config.yaml
num_hidden_layers: 13
hidden_size: 160
num_attention_heads: 5
intermediate_size: 640
norm_eps: 1e-05
positions: "rope"
rope_theta: 475000.0
beta1: 0.95
weight_decay: 0.32
lr_head: 0.00887
warmup_steps: 465
schedule: "wsd"
final_lr_fraction: 0.0
max_seq_len: 512
max_steps: 5707
Each number is 128 + 24 x the weight over its row's rms, rounded and kept within 0 to 255. Layers, rows and columns count from 0. Numbers have three digits each. The size before them is the row's rms in percent of the matrix's.

# q: layer 8 attention query, 160x160, rms 0.0383, rows 0-27,32-58,64-90,96-122,128-154, columns 0-79
# k: layer 8 attention key, 32x160, rms 0.0348, rows 0-26, columns 0-79
q0 062:123141132120090110108157097135140101125138118135110106085109123141133115097131108113117108145107142149111130109109104166161136140151135156107175137125111170120160124114140182166089123135167149114122160122122138134113119148093109123145112128
q32 157:134123132136139147104096103132116131149109145100128123125142163101096136156159171150160112132163119072136147131139133143143114111108098130181120112132119143163106141126140117111133140151110129146179123139131102127140146183155140119107073089
q64 125:112177108139163131106128109100117143149116111110130166107135152133099123111104128148127160126129125090118149119114103185118111144079094127150193135135092165144128144109123093140118134137111127125146153136162087123142122132134165145119109077
q96 130:081127136146114145118080113115104133139146118117098114107150129105079108148141119146144132171116116088138188126115125153112133103094097130114136159137104152171103133165158123142148133162101129131135121156144130153133150139170138132117090074
q128 085:113094135098104135123075131125143153138110121114105096119109143137166152124161118112184142076130103119125154124144150097140123139143156103137092117106116127174121130094133132090111120107149120111118120109140147135161166125155155152085146112
k0 078:149194127114119110110137137148125135149077116118087129163087116176135118112126136149096107089107161177135120129123100140110133164105082112134152118154129114113151156116105080177144162121142151115094114086138117109133150146139173128152156098
q1 102:065128136107128141142156151142147130098107122113154122134123099102169131116149147084171085126153136125163085105149137104131097110132157126125122110127127133128148098124152127119149145093110132093152076127101125090118121150104174113121145127
q33 125:093163131088118111137153151125100092094110105138100138119114136149135108092124098090135126150133145166130118084144105108132145099127134129086170158154142172085149113123146168124130136121159153091098134108130149125095119075077159132142169133
q65 131:099128105124110110142169149135116110100130136141112133150122122104172095134145136105154077159138122163146088091170140106108119090137159135093135115166147160132137133131154170129153149120144145106123110120107161104106116101075138130152122134
q97 134:088147119104159106152195151136103069102134127151109140154120121134160138109123138113121104139119156187141121122145113103119114120125152132109158118185128168105139119134140161129123140110165139094129127091102142095095107099074166125153157138
q129 120:123133126116102124127157135121089128090132148126146142151093113146107097124113125124143114137147170176115104084108126119130111132161116120109193138171180169076174120118138134137132141114152182138150133096114118106121096114068144121157138105
k1 134:129159140098155138142141128082114133152117097177144134106168147151116127095090101157128114123126149175125106129141105143129159115140118149106135118154150143083122183119120142134106163156106135117090153080107117154138100107103131156168129107
q2 123:118115105136112156130148137147097116115118135142134161096135106145139121127177145110142089124150163175135085116148133120131112129139110113141133127146150170109157146123130127141136171103132170124132089140106144103117134147106131073142136112
q34 088:116104130113153138114143153163100108130117141190133168089110114126178085087143175129141135110151154148119118139117115115098141121165126117113127131101135172107135106132162118146123142094144131122129129137136128099142125113109159139129160134
q66 099:138167113107101103145152139168098100103140131136136170117125128120132124107143181119163076106180141151113080116127117074131113150127144111101145145126171150138155146122134130114112190111140146127113104102140123116143099101101086101117135128
q98 093:112127140128124124118137125143094090122122135182108146126126129129166123090170154127139181116175137181129113114131142130141113156177151136129142143119111147107145114123162150150122159101143169161129144125100112146121114093091140124124142138
q130 104:106147108099152153133145152123107090144107140122116129112121103140146077111162113119165089122133135153090172121141133103138100112135090116127141149147150136120152132114155130129131167123129140130185137129112144071112117190126131101152165144
k2 138:124091115168116147121121112160125133125135128082106117156135107109141141167131143101153125135110104094143125152123141126150088136114128105149102131106099116183152096163096097122152127120132107141165116179170125111163168181168124098079105144
q3 104:121170128098155107159124135131130109109109119116160131090153126122138119144166105140096138143141095135120166160134131111144124139140146061084142160130117147123147104172145130125103212117105144109179106108161078075132131130141167100132123147
q35 085:176124150138114153114134105143135143155136149160093115074155100085151107145117112129136134096142131126134119138174126131129173142156122176121124162168119145119163109171125167134118147115165120108153112161150160132130116126143069112100110121
q67 078:119136112145129158139161136121140079100080127146130104124159150098146161147123142143133160128183099126150154170188130128142152090169103122097119135152082112137121141163171120176104097115153113096113127128122117092121126128119117113133107127
q99 078:100139100139132121128135159157100107148144089139122129109172097121142097142137184111126147093133120175113162130113145102166116148160138148144136156141135145106107122154112107125137126152122114149174118119163156135166108094117097112131131112
q131 108:101168115120100135154096167136102118154117141118116081114165126133169144134125123118107168072170177120139152104089134154141119094102078117137137147144118124096118116126101168171133151135164121143174083133169183112141127137154116112140059142
k3 089:133088121121113119152120146140156132078146144115137118130112135147118115120179111135124154147075132132131156156122124107129126121091102116147143140161177114127137150109138147096121202145113103102146174146102093124126140122128138115095164089
q4 108:135123155141124143116128140074146161151120131121110088173158141140115117100120092127130139133099118125169132107141129132099196117090124152160069120129124099141123172114126150100075103139143087117126108110123127154113179103156121112105153089
q36 080:150112162136177113134122156108120151143117161106133107173174080106140139128195127099134109166130069152142174098130153166141137124121109128152151110138135139145101098155134133157140154164146123133139110119131146098123107121124156158108166155
q68 073:142131131124121147103067122122135136105144098135069117132088137123132107111083119054091108105148135116128146129096175155138122090122137126139122127133140116096119149110156098104110118174117127117100122132129139143097109122092117127128113065
q100 071:132119135116134115093134146129105116130096136126119101138105129138150146134144157144128120154131156159126140115091114166116161137115095091113151135155139136133170147110155113161147126104149128128113135109099173150140135167114135134118172126
q132 091:133135143130115104172121126130147141130171155078127100129148139142140114106127097120116153155113104141127113129128116115122183105100113146142133135118112117135140147121131133131101116122170077140100152092161136160098120117115126149116145102
k4 088:141121126174157151122093109136123150134084112144140125116131119095082129106129091069155116068097120126102173160143113126142095110108136144115142111150147106174126092124119083131120127151118107127144127129132082156109180155109149131107148141
q5 102:141171118167133120132106130074148140144129162126125085143129133090156112106155110137132168131103107083160125125145114140067157148148074135166078125105109090142100092098159140151105144178129096117133133114145105162128127130158113127109130121
q37 088:128123115147127141123102133081158120124122126110146103142134122140095149113118150129142148156116145094147173097162122173151174124102116132130103149137090143135097097136133181124152112133085129103092117104133118131088108125149131097123123097
q69 089:101132141149083136150105099120151157150116145104091138105150121132116142120109118101133113159100090076143145125135142125102164103117143151112101105105120129137124115152139131137095131141112117086102112166117160164133147138123134108155097123
q101 086:125112123111132123079119148123129111105155093094153145158148128139140108106130167106131141122130157153159115152117133117101130124142149117199154121136137160126223150119159099112114121107139144118123120113149177137118167121107117126149125087
q133 100:110134142142126130160119172135094134126102130125128151171134143129134130136090122093104163107085153082140152163104161126128115127074107094106122134090114106125146134148115108133094165128165136119124141142154116127081101144152210122174107106
k5 101:118089080131148153166130122134100147171143143110133106129153153120091133130092083120191150121102144094115137152119170161110107160107074122130119126076107117123150172123079132162148108153108131117145153146095126158153133160166141134135095149
q6 096:107130103154131153128154124157119144160106175107099102133156118102073152159155106137141138136141144083116157127121100173135143117124097153126084128111099159149145090106114098121164067107128100142113122131144133116172099152193139072114149094
q38 086:106105092127139163124117124152110161130119163136101136129122174178121091135138139170117137150090167129142146128126127131158113128119123107145120121114116150125160149130149124144101080108124115104164128112134106109129098153157084135132131088
q70 093:139170111091126080112125122128126112127122110119145130084112138181086149091166110149100167130151134160111135137095124067122107159123135120144133103129110152139121120124169094159113106138096152106128143103112142152146103120109166122156156142
q102 082:134090134147100131094127160116104159156131158120062149107133127098146118126152119158149110135086146127133134096156082173106130132124126172102104136134144136112155147142169111090121073089140146136109111141166129140126133138119122104135154158
q134 101:118124124137133143105163118108151153152148116125070122122147142092081146119153115131156066145154137089146104128118141158146121150130148175133117141133142114192164141135175103132126077113160116115135132111139090140098162177080123082118131150
k6 088:118095150140069069131128105140122126112142130144115161153105142110105148124080180101107092134105148109141161137134146140151139114149136072146162147100146153128122101129134138137126090144089135121126091160074117132134123102119098103122095115
q7 097:154149089127146148144124114129153138190128115094152135116124177134123137125104136127170137201094134144094033137108112133108119113139083142093140110143148134135134122127104128148159140113130136112165135085127138135143102165167134154109103099
q39 077:123108147128179135146162113177087119117116154164152167101126128104166142135149106122090144121138137168126062165104162113113098142092164149121082091123127117117094122103136096122112166121122121142156155095114111097142133106114113073112148117
q71 095:116102107101148109144157151142098158104137134171140151140111107156148161091154123158148115121148122170144087106117122101092162113142087112111122104152124096141116149125166126175125142119125113136124123130119064137130132126122136151136153107
q103 075:074140150115135176145161109132131098162176144153177176123101112104146131136176100146113117129128155132143109163132167126119093146117157124066079122154164120123133137133141121143109150153111149138120097119144136099135143123164123131127129140
q135 088:157134155093134147121115089129175124158086076145163116086127141149114137098166097161120148129127109127086085143156098075146143096182139122114122146155145116100121170112139115150095148118131106116108163129110093148141109102113090144114160106
k7 091:101131146095169102099112120131137108113106109106111151146109082166127145126145169126115131116133132122113165095108112115081119107142117087113146158129145140143131094146164120183157083096147115131077120121112144104087135095112137133113120114
q8 070:077146134106080110170138118148142125110101097110109122144141143137125095115145084148192102119111128125137170114152111104150103097099131148128111109133118111141088123136180158115108173130126124145132111160129099073148154142118147095130146123
q40 152:146103118125091152120139121144112122174143131129099130141159122094126086187121114129140112185124113108101131138140126125113158107146151117111080138155140152167124137146114150101147123147095142149141116104108131134169120150115105118144100121
q72 129:116149111128159124170168156133093081116116105145128146141183142135154102133156126117138094171140143148091145103162113088151144123120131152124095126162153182148122138128163156143127144128134111108143115135121134106113100152084160126131129107
q104 139:120123119129114139138156122147133111148147117134102112133145142127126100143086136082120103183127131131086110130158128119124156116140116093123097131130129173167128146158119160109142119150085128123163121109109159118137098125111108132153088128
q136 099:095136124142127118110112096115099157129080093121108095098149147089114146136144147093139116137106102077150143127161143139139148075097105107137107105135070159179080137120080101125138145145087115136127131125138097143130152178128164123125109092
k8 129:116092130145102128138108119152145135096151134074112129134110123119128151148147143086139149123168092100127160153111135114131097135079122103155107122119135100188121083160145126125124137121115130145180096189143113094156143158155122099095115154
q9 126:158115113152152133104087142166120112135119156131105109166095103098113141113120167105099153131169151099141111157096166119125105180113151109175128139084137088191092114142133116105123083100134107165141100152142140121130155102131132135143125143
q41 118:106091123148153157127117088187103104107136131154121160152111126128132139120150137109154138088131143123106093152119135114108103146132136141150088097089131095160115133129134111120120154081103111133137099167135120096136120139183135144117129143
q73 160:115116165166142151096100119169115143136093143127148131169120093106130141136167139127129114103154100136142109144089150095113106144132153109129109104114140110152120112117166125120122128076125113117145088111141125108169178130125146110107157188
q105 160:106114127152135148142113115150128143123096144098119122173119108097133142138156119109158114105139081112170113113127156130134092148113163140148099097106119088151131095133118125121155121099129125134168111164152122102159164153155151101080151165
q137 094:098104159152131120166096092118146110148119127130129135127144147147152143144098114133140142147151119105131100135107150135102168150124109149125109104087123109161122160112143128092126049110116086088110103140125132137174142091172143182085126144
k9 128:153116146157097133126114121160137133145128157076112109154070092111176142145175160115128150129121121129151152145083156112126104153101103116132157113133126119154127092149109113137161131089154159132167083142138163096162159140156127102102123135
q10 184:136107141184139126095074095168124114117114135104123142161115101096117133148142169105153144120131117117153126131120150137140124136109165124149124098085131094181124081133130102116157106107129134153140084161171100121153159157154124115101113141
q42 176:137093139170128165114102075151130148135128145099133124158155124092124127155134133128156132122134105095155116161135150124130104107127145143140086110089111091188134123132119090123144121119094124154153101179161101109168143186161146121104105140
q74 157:117104163160160161098103093139119126142100131088149112172117118103104147141153122132140136110133089113156133140102138121139108131113136125130102100105134109171136107120147100153145135122103109134169079159175113098166183173161135130100124149
q106 197:116095132173135161120085107148136158136113137090116107152133115094105129154138121115160116127137071085154125138131146144135105110113140143133089104082117091190131113143118111128147118131095112145155098174153102108162165165177135133084121151
q138 185:121104138166123154118109096161131128135123131085122129173122132100143139161141144114159141127126110091158122135120138121145098132129133111126090100081112078164148104136118102116161116128095133138152082157169105113166143174163144115089099123
k10 159:159119129145089132131098121155129120144130141057105121160085100107160127152144126112137155131093127119158141099084157149139102131119107109149143116141128128152125102159115128123162137130125129137194097161153167106167155154164112113100122137
q11 109:118109120106129142103088157139134063075146149111138171118121110176150109121151152144102137132154134151107144096092156115122132115166128152132140103122160107133115139120128108126148116125153177139155130115109126128094136153101110145132161130
q43 088:091115140108137159147134141149132068188136115151175127144124105132137171130145147178166124105114140095151105133159119128098177092146161123185089123124123119165091128136093147124134203129120087125136092122118111116116133135163179114129135132
q75 091:104108141124130141156109134114095102127133119104087108111137111135099147153107125077131126092137090145123170163155110145147143117137118126122134140129150144093175106123141150122137139149125135120169110171131137112107104131102112096102142130
q107 083:111151094133156180157099132154145087174141111110126101123110113115109113131140133149117127137155107113143155101132117160135186102122145118124116137119079094153134143115126108118129197127110106154132097107109142120110136103155158147131148151
q139 102:158102101100128154159144125103132092197116129156161155104140096098115128152127118171113110166140089166169098148109120134137158113141126154120135110150158089111151160131108154115137115168084089118124146137105136118131137116121082142129116157
k11 089:175143097151072093091132129120089131117136150123127127166114117128149151076177127095146138082138116116114160160112119120141114139108103121159139108124107139114119099070145127136161099138160135129108111156130120115123116173134114110096152131
q12 096:165124133117120131141151165123146125080151135120121120135123138141113169135138079181121113170115133156111102136088136132136164144124120170116099149151124122092145154123090138157120109151094154109128151094112142122154121100117107133128131133
q44 085:111136147140140103119138107100166133154101117092055100115161140074136097154150105110138107161139092109163167120185143153150160124124112143077103138152104092143101107128134144113140149128114091088140126123139117136116150138133125088096081160
q76 071:129119107139141130148106117147132148124130157144143112155135118100138101170102126153122087166103152129122129143137138145108142126096153138088107173116097137126083092116118143141102143146096105111157137184115095182097095104150126109107094166
q108 085:074142180163150106095171142114117115118131141116111085110140107123139114148170125120125140168091117106161150117128152136124148109145112104104139099140139098109096077204155135122143120154146124080102128098101143145097141139136122139131159174
q140 097:107129130104131127133132147136115137134169113113129121085156113105159125128145124147071153121108107108132108114136123149123196128143168122165138126143144108140124080181140109120094117133138062126123105090098138176147114119113116104095096143
k12 095:101117137119086124154092135104117146081092154102115153122127116099117157100168168105159090120132125125098137121105092148118142116138092115119132126104157128107138103074130111110129159121122102183128129157129150120110131146111105123110125165
q13 097:150157105085145132117123153187128133117093128169182108146123138140167081124114117085141115137135151162086117127117125111112073162144141129085116084122122208148139137137096108125131169078155126122141092126119140111139106108149113075134099129
q45 087:129183127172143150121137094117143152113178108130136122127116143167121149133094100108126121052144084132116126167138103126119125123109118190124123090122137085138153106153110109162105144184137125108081114127143142090107103129122152144160131110
q77 088:095074142117180108122103111127162123184130096157140151115104130141136134127117133109143130104112110129120178127129139092151156131138134139091115123140089099118129139097124091146118088129122104098137132147097097076119139122137158121119125140
q109 086:103147106133121122127126144091120123135155096145160142110086118167104112153087121098141118106195108134050115119089123169145109123115106193099116068145142187147132137138110149116125143133113130108122124118111142122132090118139166138153128112
q141 089:100155121094119146131115143150119128113120116124047142149143091132111176079157129099134155084099109133163149161111106114125126160125116097149122110149103133132123107100147110128102092162122096122127071141148135124149156139131137094122111086
k13 087:114121118145158097116161168132143170124086147116138125118120159104090105125133118102121157159130177126153102105162126084135170119173116114157163155102086156109084133133096090146171097123101113118119130127119161152162116142142144153109138118
q14 110:153142133091122094110124156174090132105118148143107147099120132121124119104103120134096146106168167154092130123117156114147136126161159092151124157173130190096143148093150150107113124105134144097133135100098152180125115099091128121125136080
q46 094:065142161126128137139107132138165106143110122108093145159154142102113112131166101133133114091143114108147169100164109090126164131143172163152108191146115103167102091125134126117159158116135146111124108146121144118106110162113143100104124149
q78 098:115133191130115145109122152142174168135087138167099112106146114132123129133099123107153127099104134119146140140138115092086173112118134138134089147139135113135102082082165129149110111163125130118091137139158122132107148118111142066097124115
q110 088:070130171158090112104136121106138126151101132172135170130119095107155142136162179139121136094101104106129141118139101118134143121147181109120123152159102107121108139127155137117113158142109094117125148157102124151071117121112124117134141168
q142 108:096153156110094139146152142121142161116104154151091156077201096120165164138139110138112145103124106106139153138136080101119125121142117125169125162142133139100109099101120103132118134129126087137100117107123160185144127123140121121082106140
k14 088:101164115148127152104123135130097178103148140101108104133141083097110145114163112104109078147102100142126117146107170099133134140066126090144115133161115108109145101104115152088121160119096143123103128094125153138121156130149120147084135163
q15 107:172129098093110160119132152114092143117099133089151130148131168137156123153123123139152076097126119175108146120128107090114088084153079154127136144145153139153106129144176127143117165152163155105128145128129123140129102112101117082129119100
q47 092:137189122095126178096079127143132147120146162128145155159147105080123143141161158110133137118164084190151080107118149106111130145109196133142118095120131174127114100131102098107116127107162131148136094143126132086099110127077113124118157122
q79 083:131111117128102130135083149123119145104116126133111125138165096148065141119150191096128121155107102124135157125138197151130135116123108134113126122120169108107167115126121132137142201098149108135141103149095130131105144104121119098134120125
q111 083:081130092143086149096081137123146121163088095114122132129120125173093135126170126092151151147110145135117151125121135067113125124106141112135103120131174151141122123134103129147131127104150169145147121139127138109117135115138111166150182151
q143 098:109170178099160149170082139123112152121119138126116112138092129143137160104116125136093150111101134135114110168125114101115125098146131117112098128121178119100088111108137102137112156133082140115094153124124134114141114133144116155133197060
k15 088:128123121118199155147163134145103120139113107154137107128139172136118114155131134133173123110160157086144171125126096139100081121113102119092127133112145096130112136113143086174152154106192122115114102112178092140159155131197135135121113164
q16 103:100135115108141143078092143106101142099124111126131129106135150125171092122131150053140098145136130133149175105108107101119114101163146115159127147108168130112183128126114103086125152133149139103121111161130131128137150144092096113097161084
q48 081:147106125107062109115122105143163179098114147132145141121162139133129137142101141083096140114177146138081099109159120133152118102146131083140111180142132106085123125121135115094112121130137125118129133138142104174091138112126123133096146157
q80 096:098098132096123138119139121147131136106099153076086103122163143098111100155104168085093098185118112149176173119170121113133104116110147103131136129155173150143120116160128165107100124155104120131115116148119172139130151169108155115154132182
q112 079:141133106106153117076095115143137155115129119130078128135121152070159096111146158063154094152153122134173146114164096158138145137171139113171143159145120162129116125141142131087124130171140155091119137120108064139110161159113109123104149126
q144 095:142126127159164108107101126093143099146111148153140097131132080120106109141103133106184103181141116128139104094140131114158149132127155129141099112125153129114130134090084127096149124155120141118123091150075146112135161122084128138150146144
k16 089:129139134118121169122106132128094134136153146106127179071132092125111114088117106153159131131116151129102162144139152088125126115092142144117108110123130141102110140114121141113098143138133122143178131125137105152118148161114086134168129171
q17 104:107151143162129125127096173100131148141098148126073094142147149102098115131168075170131120109135136102168155115160110149120130097158108150188098148124130135136134090072101124109145103185120090121153091120152171138160157164136157094119093139
q49 089:125129127149087067100163115093159151126126148099106105121143113075076146097123124109118096151116150118180149112158124122108158118115118161121099141153085130125132096154142147127120108125143110129117088132118162140135128141133117149089125132
q81 094:144115142118077113110142119130165134141114116130093120129141158117078149130150117151130123136083106100136123141142094134086166076117083120159117168135071106140137137167112164181124086156125104148109146138095149166145133138155131121128095165
q113 081:153145114113077098087111165109119170122102143067106145142132157150095107125161093132123141154106124123098179111141123075115125135094116101157148163154123156079131104108073138108123115114110104107124129101108168158142136141121148142078168125
q145 102:114149136122087141168115141115085136067118147107078152152155111098134135128127143120130166097148158106127153149135118097133118147128126117158160181141117128121110099139156125128137157131168116114154112123146148162107117159140164078104099147
k17 086:096096085114067143118107138115107173169119124076093151073113086080145146133131131124078090124092098167095140104126138116155113126146144138150106117115140093148152110148102122120084168168149150131151137128100112134151130140148146096140120131
q18 094:115137155116093162170100126132121148166147148109123132140170138111126119138089136126138165150141121122213164124140145165181128156169132139100106137138121133125124159145108125130154138143090121135111084102121133115154128121142129121114085134
q50 092:154122150142152110140153118140100137113114118132103149158138088157125118147155091113133118167172098131152105144108131094103125134170156166151163170142116151141124148197101124116126171110161136168100090097129149097134161129124156143109136108
q82 090:131126159096132137141175145109181089122119122163174114130101145099162103120123098095115172112165161150123105111111127119164098138143130119088128141137151148145111108135156169155094158117113125094137132070136154104130176091123164138129131138
q114 080:107132102126168088131108104154100119111131098161115112162136134136085106145111136089127145132165151131113131129126127105158110130144125137142172156123140152138120159142109115118160199096138147139109091131109083113148137119138148164118146141
q146 100:115130174149145154159148117107161134139130119133131146108139128134139151093126100104144137097107126160153163117139141137147081143111082127077123138149100123095106152125096126141119147143088135095107093089113130103110151153132125129096151160
k18 089:124158166113116127119166145106136101149112117117110107103165105131179124081139122123113160143083156147131140126156096129134091116154139107107130127185174090145092103125109116138152132131099103126106129128095156130128121101180184111095181158
q19 102:122153121137116128150127136103118178143100148101129098131130114085118111131093104120144108161090110093171124137120132184124168140137161145158096162126099136163118119122151105095131075144110105145138145137143162162173113124147152120099134091
q51 088:104141136120117107125067134115111175115121108095107103133159113133088136109158112124147055127139093143146123135129124144118117116118131077139127152133159094134102134125133121090143125104101131133146096105132107161119136138133139135105136137
q83 086:100135116091113098124105121101140166144145135126100140134133139113166150127135071123132136096071107148129135101114127157113176110089126130157115135137120126138123124120145104116107100179138072160141157120134151195155144147093182163127132151
q115 085:155120142156138118110092146131114147114124161135116126117173065139152159096170136144099132127087150160101143116121104159141167126102129109158144156131162133154109147104134116095103100142149078139119141105101180144138161108129144131088178171
q147 091:128130160163099144146113121111137126125162128129102115130138123147127157155125138152106094090108103160138131155116127120092178124073144136163113149122147103164112115126141164098114117128149111133101169151122114171135157158132130125142120117
k19 100:077124135156097125139156128111129144158150124115135134135133143058127163117097107137128116152113096135139135161126124106141130123156133157153111079111122115109127095132175116137099166161075127108158099164098104131117170163160095139153082162
q20 103:118111126162148099069126161096105148104167127156115129136136149109142114108094162136156087121166140103145170130136086126116147144089152130210127147115101113136149113113129114088143158119147105147111113166136149146090136115134148137137118104
q52 080:099144107130126116134151155131088136123138096141071151126122114132079117154117077107164175122104225099113156118132122154169114146089075124159134184139152143127155127112131123113144108116152127150128122134135141095089110112113129101096129127
q84 092:120119111117081127143144116132107104150150129078127115144174190115129102159122115127149101157135150121117137126124168126169106107144152153147130108113171129143164140194123145107122104112137132192147133125141132145148094104160140097136101126
q116 078:181131150112142108096138157141075080125136123175082135175135158106127094129122159111136113117147156154122092124122078178118135136132118178125129157155105136110140136107104099101160101125152134134118105116185104135114147131117117127129151111
q148 079:082139092131135153169144117132107104129092123102158168141122160137097107164116132092149109085131164118129180120081105120121115122106115097134134136079122117119097165140153081117151124115130168154127130154133114109102149142147155055157136111
k20 093:144130140165161165137130120170122124119157146145094124144092111118117100114080114126069122196099114097089094158113128147134125124147192111145125131156095179135175117080156122103123118115096200123125121138101141108128120108155114133097111115
q21 110:159120172143136150130131114089088154139202108130107116144119127120133099129139123096193102139124136137160131088124089154157090145133156149150124085137148105114130132107113112103163115102143115134133107147137139140142153122139101127094102092
q53 080:150094099126129086124120120140087111122104128099099140177128098127100121122115115170117157148121177130104115144079143104151095131132160128141121167125159109107108150119150110132098124132128138183176134077151141142118126109097153086093095103
q85 104:167144101089094109137177106138146098089124120103110137098125114118099090141098124115129134084179173140142096101110144141155076148096121115110148134149143137146166123107160153109143147117114152145110110109188163161163107101118152120124100100
q117 091:098158109140122112172126095095121159098113103114132123175139109122140162135117090084152139145147121106116139160091137124192098082127144095172165165162115104133107118101112108155085126126124120134142148098131127136117155108148137091141150100
q149 088:154096124165143081097110135137128132118122131137126167113084109110108103140138139128138071118155119119152147102126144088150091096094141168134141112135111088121106153150097131128119102115139156135125128097117102102101165141050107130104173136
k21 089:140146147122108106134109146101128116131101093124112130113132121130159141131137169148137174103121122137144120138119138124120119150136159088145142082163127125108135146126167095069192116135120114115101079136127159104097108177139168101157137133
q22 091:144142075157116092097103157185145132116066131131109136154129105148103159099103109104104121134126137147118146141155125140152137127150162111128146168163104132108129130163154121112113117109163137132091133097187134124144119100127149120135121080
q54 095:164111112150148130135154146133103132141170129153176133111106131133184122113098140126113151100167110138104079167130144114135113127167124188168096091137153099107149121150102134134115169096130121118137112133143131103105161103141083149143150131
q86 102:113139112144145111153144140122150132150101098164157060149115155116149156104154117150101138093163128084122195173115146119166166108133129141175103090127081081135091118152168122129094131148103088115159091165103112139107139166116123116111106129
q118 074:163110149127104112159138102095113119160145125140152128147134117110120147136127094135124137143123125114136152128102115142152108151145125152113115074153119159104126110112127158127121138163104115113126106138161066167112161114090082137127113128
q150 108:120117122107140137096106132136128139120096124178160110116147133139148154108123124142118162122169139107122150154144130111149147124198126116132123081088142088098098133110127127154110141121120126147127143135148083140112132123117091135162138118
k22 090:122077105150157112121184121165132117145157128168172153135099086161101147105122152143097084129162133133075148127136053114151120161129102125140161109085128127133121123149143162183111067126172123124115163127136122139150136146129141116136123112
q23 090:135130163120119121142140091170139105103119083128153167101099142155103150138147149137141106142146152141120058130129162121129080139151119111052108124177136159118087119132165137128130143132112180144123126093106153074125093138124138131146146186
q55 085:152144108120157148145137177174131087104111146114142174147105157167144134160118145115111148119132190114133126099122148109116100142160148125119099107120138102111088188123128111166116153128137135117116106135087146140109090144101154095129086083
q87 082:088159124137141131103126140095110133139088107142158163139116147141111125117142147163167121114176121186096084128099144063092103153132113158103126107155161122093123130129173110127128128133124122134134120085092075094138173166104128141106175168
q119 089:126157117124100147154136137118108100109140150103123155128098082104166136136159127139144137132119132113166108111141155110089105143113148128101107101128143119150140120161145102157121111138106127111154153134124154109164116116080165105077131092
q151 101:145130116091110157125132153113096083094109123094115151124081171150155102128132157148139102091136175137109114141130123107122119165159120124124128122125166173136104120150142140115136144082137145147163124138103112130150117144140085091121131149
k23 089:175134133106098118135139151152098127159113097166145158132101099140138129097114110097103167138097132137118081118109198140089126109145093112114159131126134130130168121129141114162173146113146151115090144099146131110137088082133146183150137147
q24 089:149119152142092167100122105104156161141136147154117144125137123137091148119082148148110155138093131135157161156129096124138130148155138186143109088092126129112124131098106131153137109165140137144139141146150138135097146109138122122144151130
q56 092:159124131124151139140120111115148106122114157117168110142167156165160152134085122135115098124116073092096089122190174187138117135102128108125098117092067085126104121116137117095109103149084079127140124127120107163097136131147109149116110122
q88 084:182144116162107127088108149144148166123118141094146192115152130150111128128101139102114117098102151102120122121128138153146110127105140156151105142102102138109146169092124084095162087121123091133113146172126116153128117167141144110100142130
q120 082:122115154109132162158089120107173140132116125146144140134172157159141134126129132136116139180084124077128116143145145095100141100129161106133162133069143115132095109095095112106100161141138089148162110179114115148075128113131133103140130135
q152 105:125113147110131148129129132102160194135113144122160100136165091128134108135133122144118107121124093126117110121152132114125141112114169154177113110116151103129091144158115086072126113133124119092118164132148127153100138142101127198134106116
k24 089:114104107126133098120131089106074176137129132141126151112109135143134178137120131158141133125138112136168096114115179103124176153106100116126125096089097098143140146080132152152091149149125145155106134187145083129090126150178150127148097119
q25 089:148160113151140124130104125139086143153147131122147122123101096107134140142147136094138140120134110150150109149150091158146134098161122163152127133112174109153115124172100114130133185159128136135141055178133112103138110137137179141110160123
q57 080:142115111130118118132095121125133153128138164096064139078142129169127084098119114096113156106119162142094133135095127106126103137129101105115125124157167131139147139113125153111141115107127162165169121137148191123127129118126104113131141137
q89 088:167150131076123133109111152140129098152121134105163127112092115153151136099089076119106165130126135170114155119106156125175133153142084117149152128145158178120116114148133143129096138137147123132166134133120160081124126067108132085130153129
q121 082:146109107123157134122120138106131159150173123120078148123119141116098114123095137095172138137156118121095157102131112161150110160126177192129092151115108145119130144099103122117152127107153128170089145130165098111159124108143115142144126119
q153 100:127106150169148166127109113152109091155096160094101152129127108092146131136128171113122141136149139159124172109107166109145130145180097113107159120140153135112139131108116171155157103143093148167115077141122113093144132162130125091135142113
k25 091:114074159138124163150145137140104119172128139134154126160102129105120156145116143137106149157068132148160120119163090141138126120173087126118158106143079170071136121159140151135115145125091106125122154102144123133136110112115111131127130130
q26 099:141099098080153103143161160103150151184134161132144102109118154123132169112084125129133145142098128100136113118119118107077174112107099131138137140144119123137134181133134166146099101148136136127099180098119169127123112100156142145129125112
q58 072:095129139131146174130095128148116130145151162152117094143152140133159135158166125159176117130160075191151121090126130135096142155132133121114156070167125141150132139099160107144157095149160084125185134114149125093148125128129126101122120133
q90 081:139127121134129101125126090144186142142133158148121147082148100109166116109116139128140115141112141098168151117119118132127152134140122163131118137077097104139109158138141100121132130157155104127113131157138112156091078098138144119112113116
q122 068:087100147119133087082124084096149142075091137094126104105135104129129115096177149165115145141101140125102132126113103139094157122163119108125121113115128108137104151129153118119132115151141096145160172142079111178114137125139104129130111151
q154 122:114140147131107114114113136089178141137118111141115124096161137131126147101127075158121150132100090113125106153155120167096188128141133138161096125127124142125073137113149127113108123136166115104100185123139157166147113088129113165124127139
k26 096:132135145178147121117102119143148178120095107139134126147133143155142170113157111089167105103146111103142169122152114064146127106097098108103136155042142107128112096122146105143099140121089118136103127112132125111112165117108138092086148148
q27 101:107149129148169103104137158140147172124184126156141159143118130147156119118078143146099143102116121112124166121130138165157188165101150156100152115122127102145126107095139137093113086096147097151098111111127146140125141094100125129130159147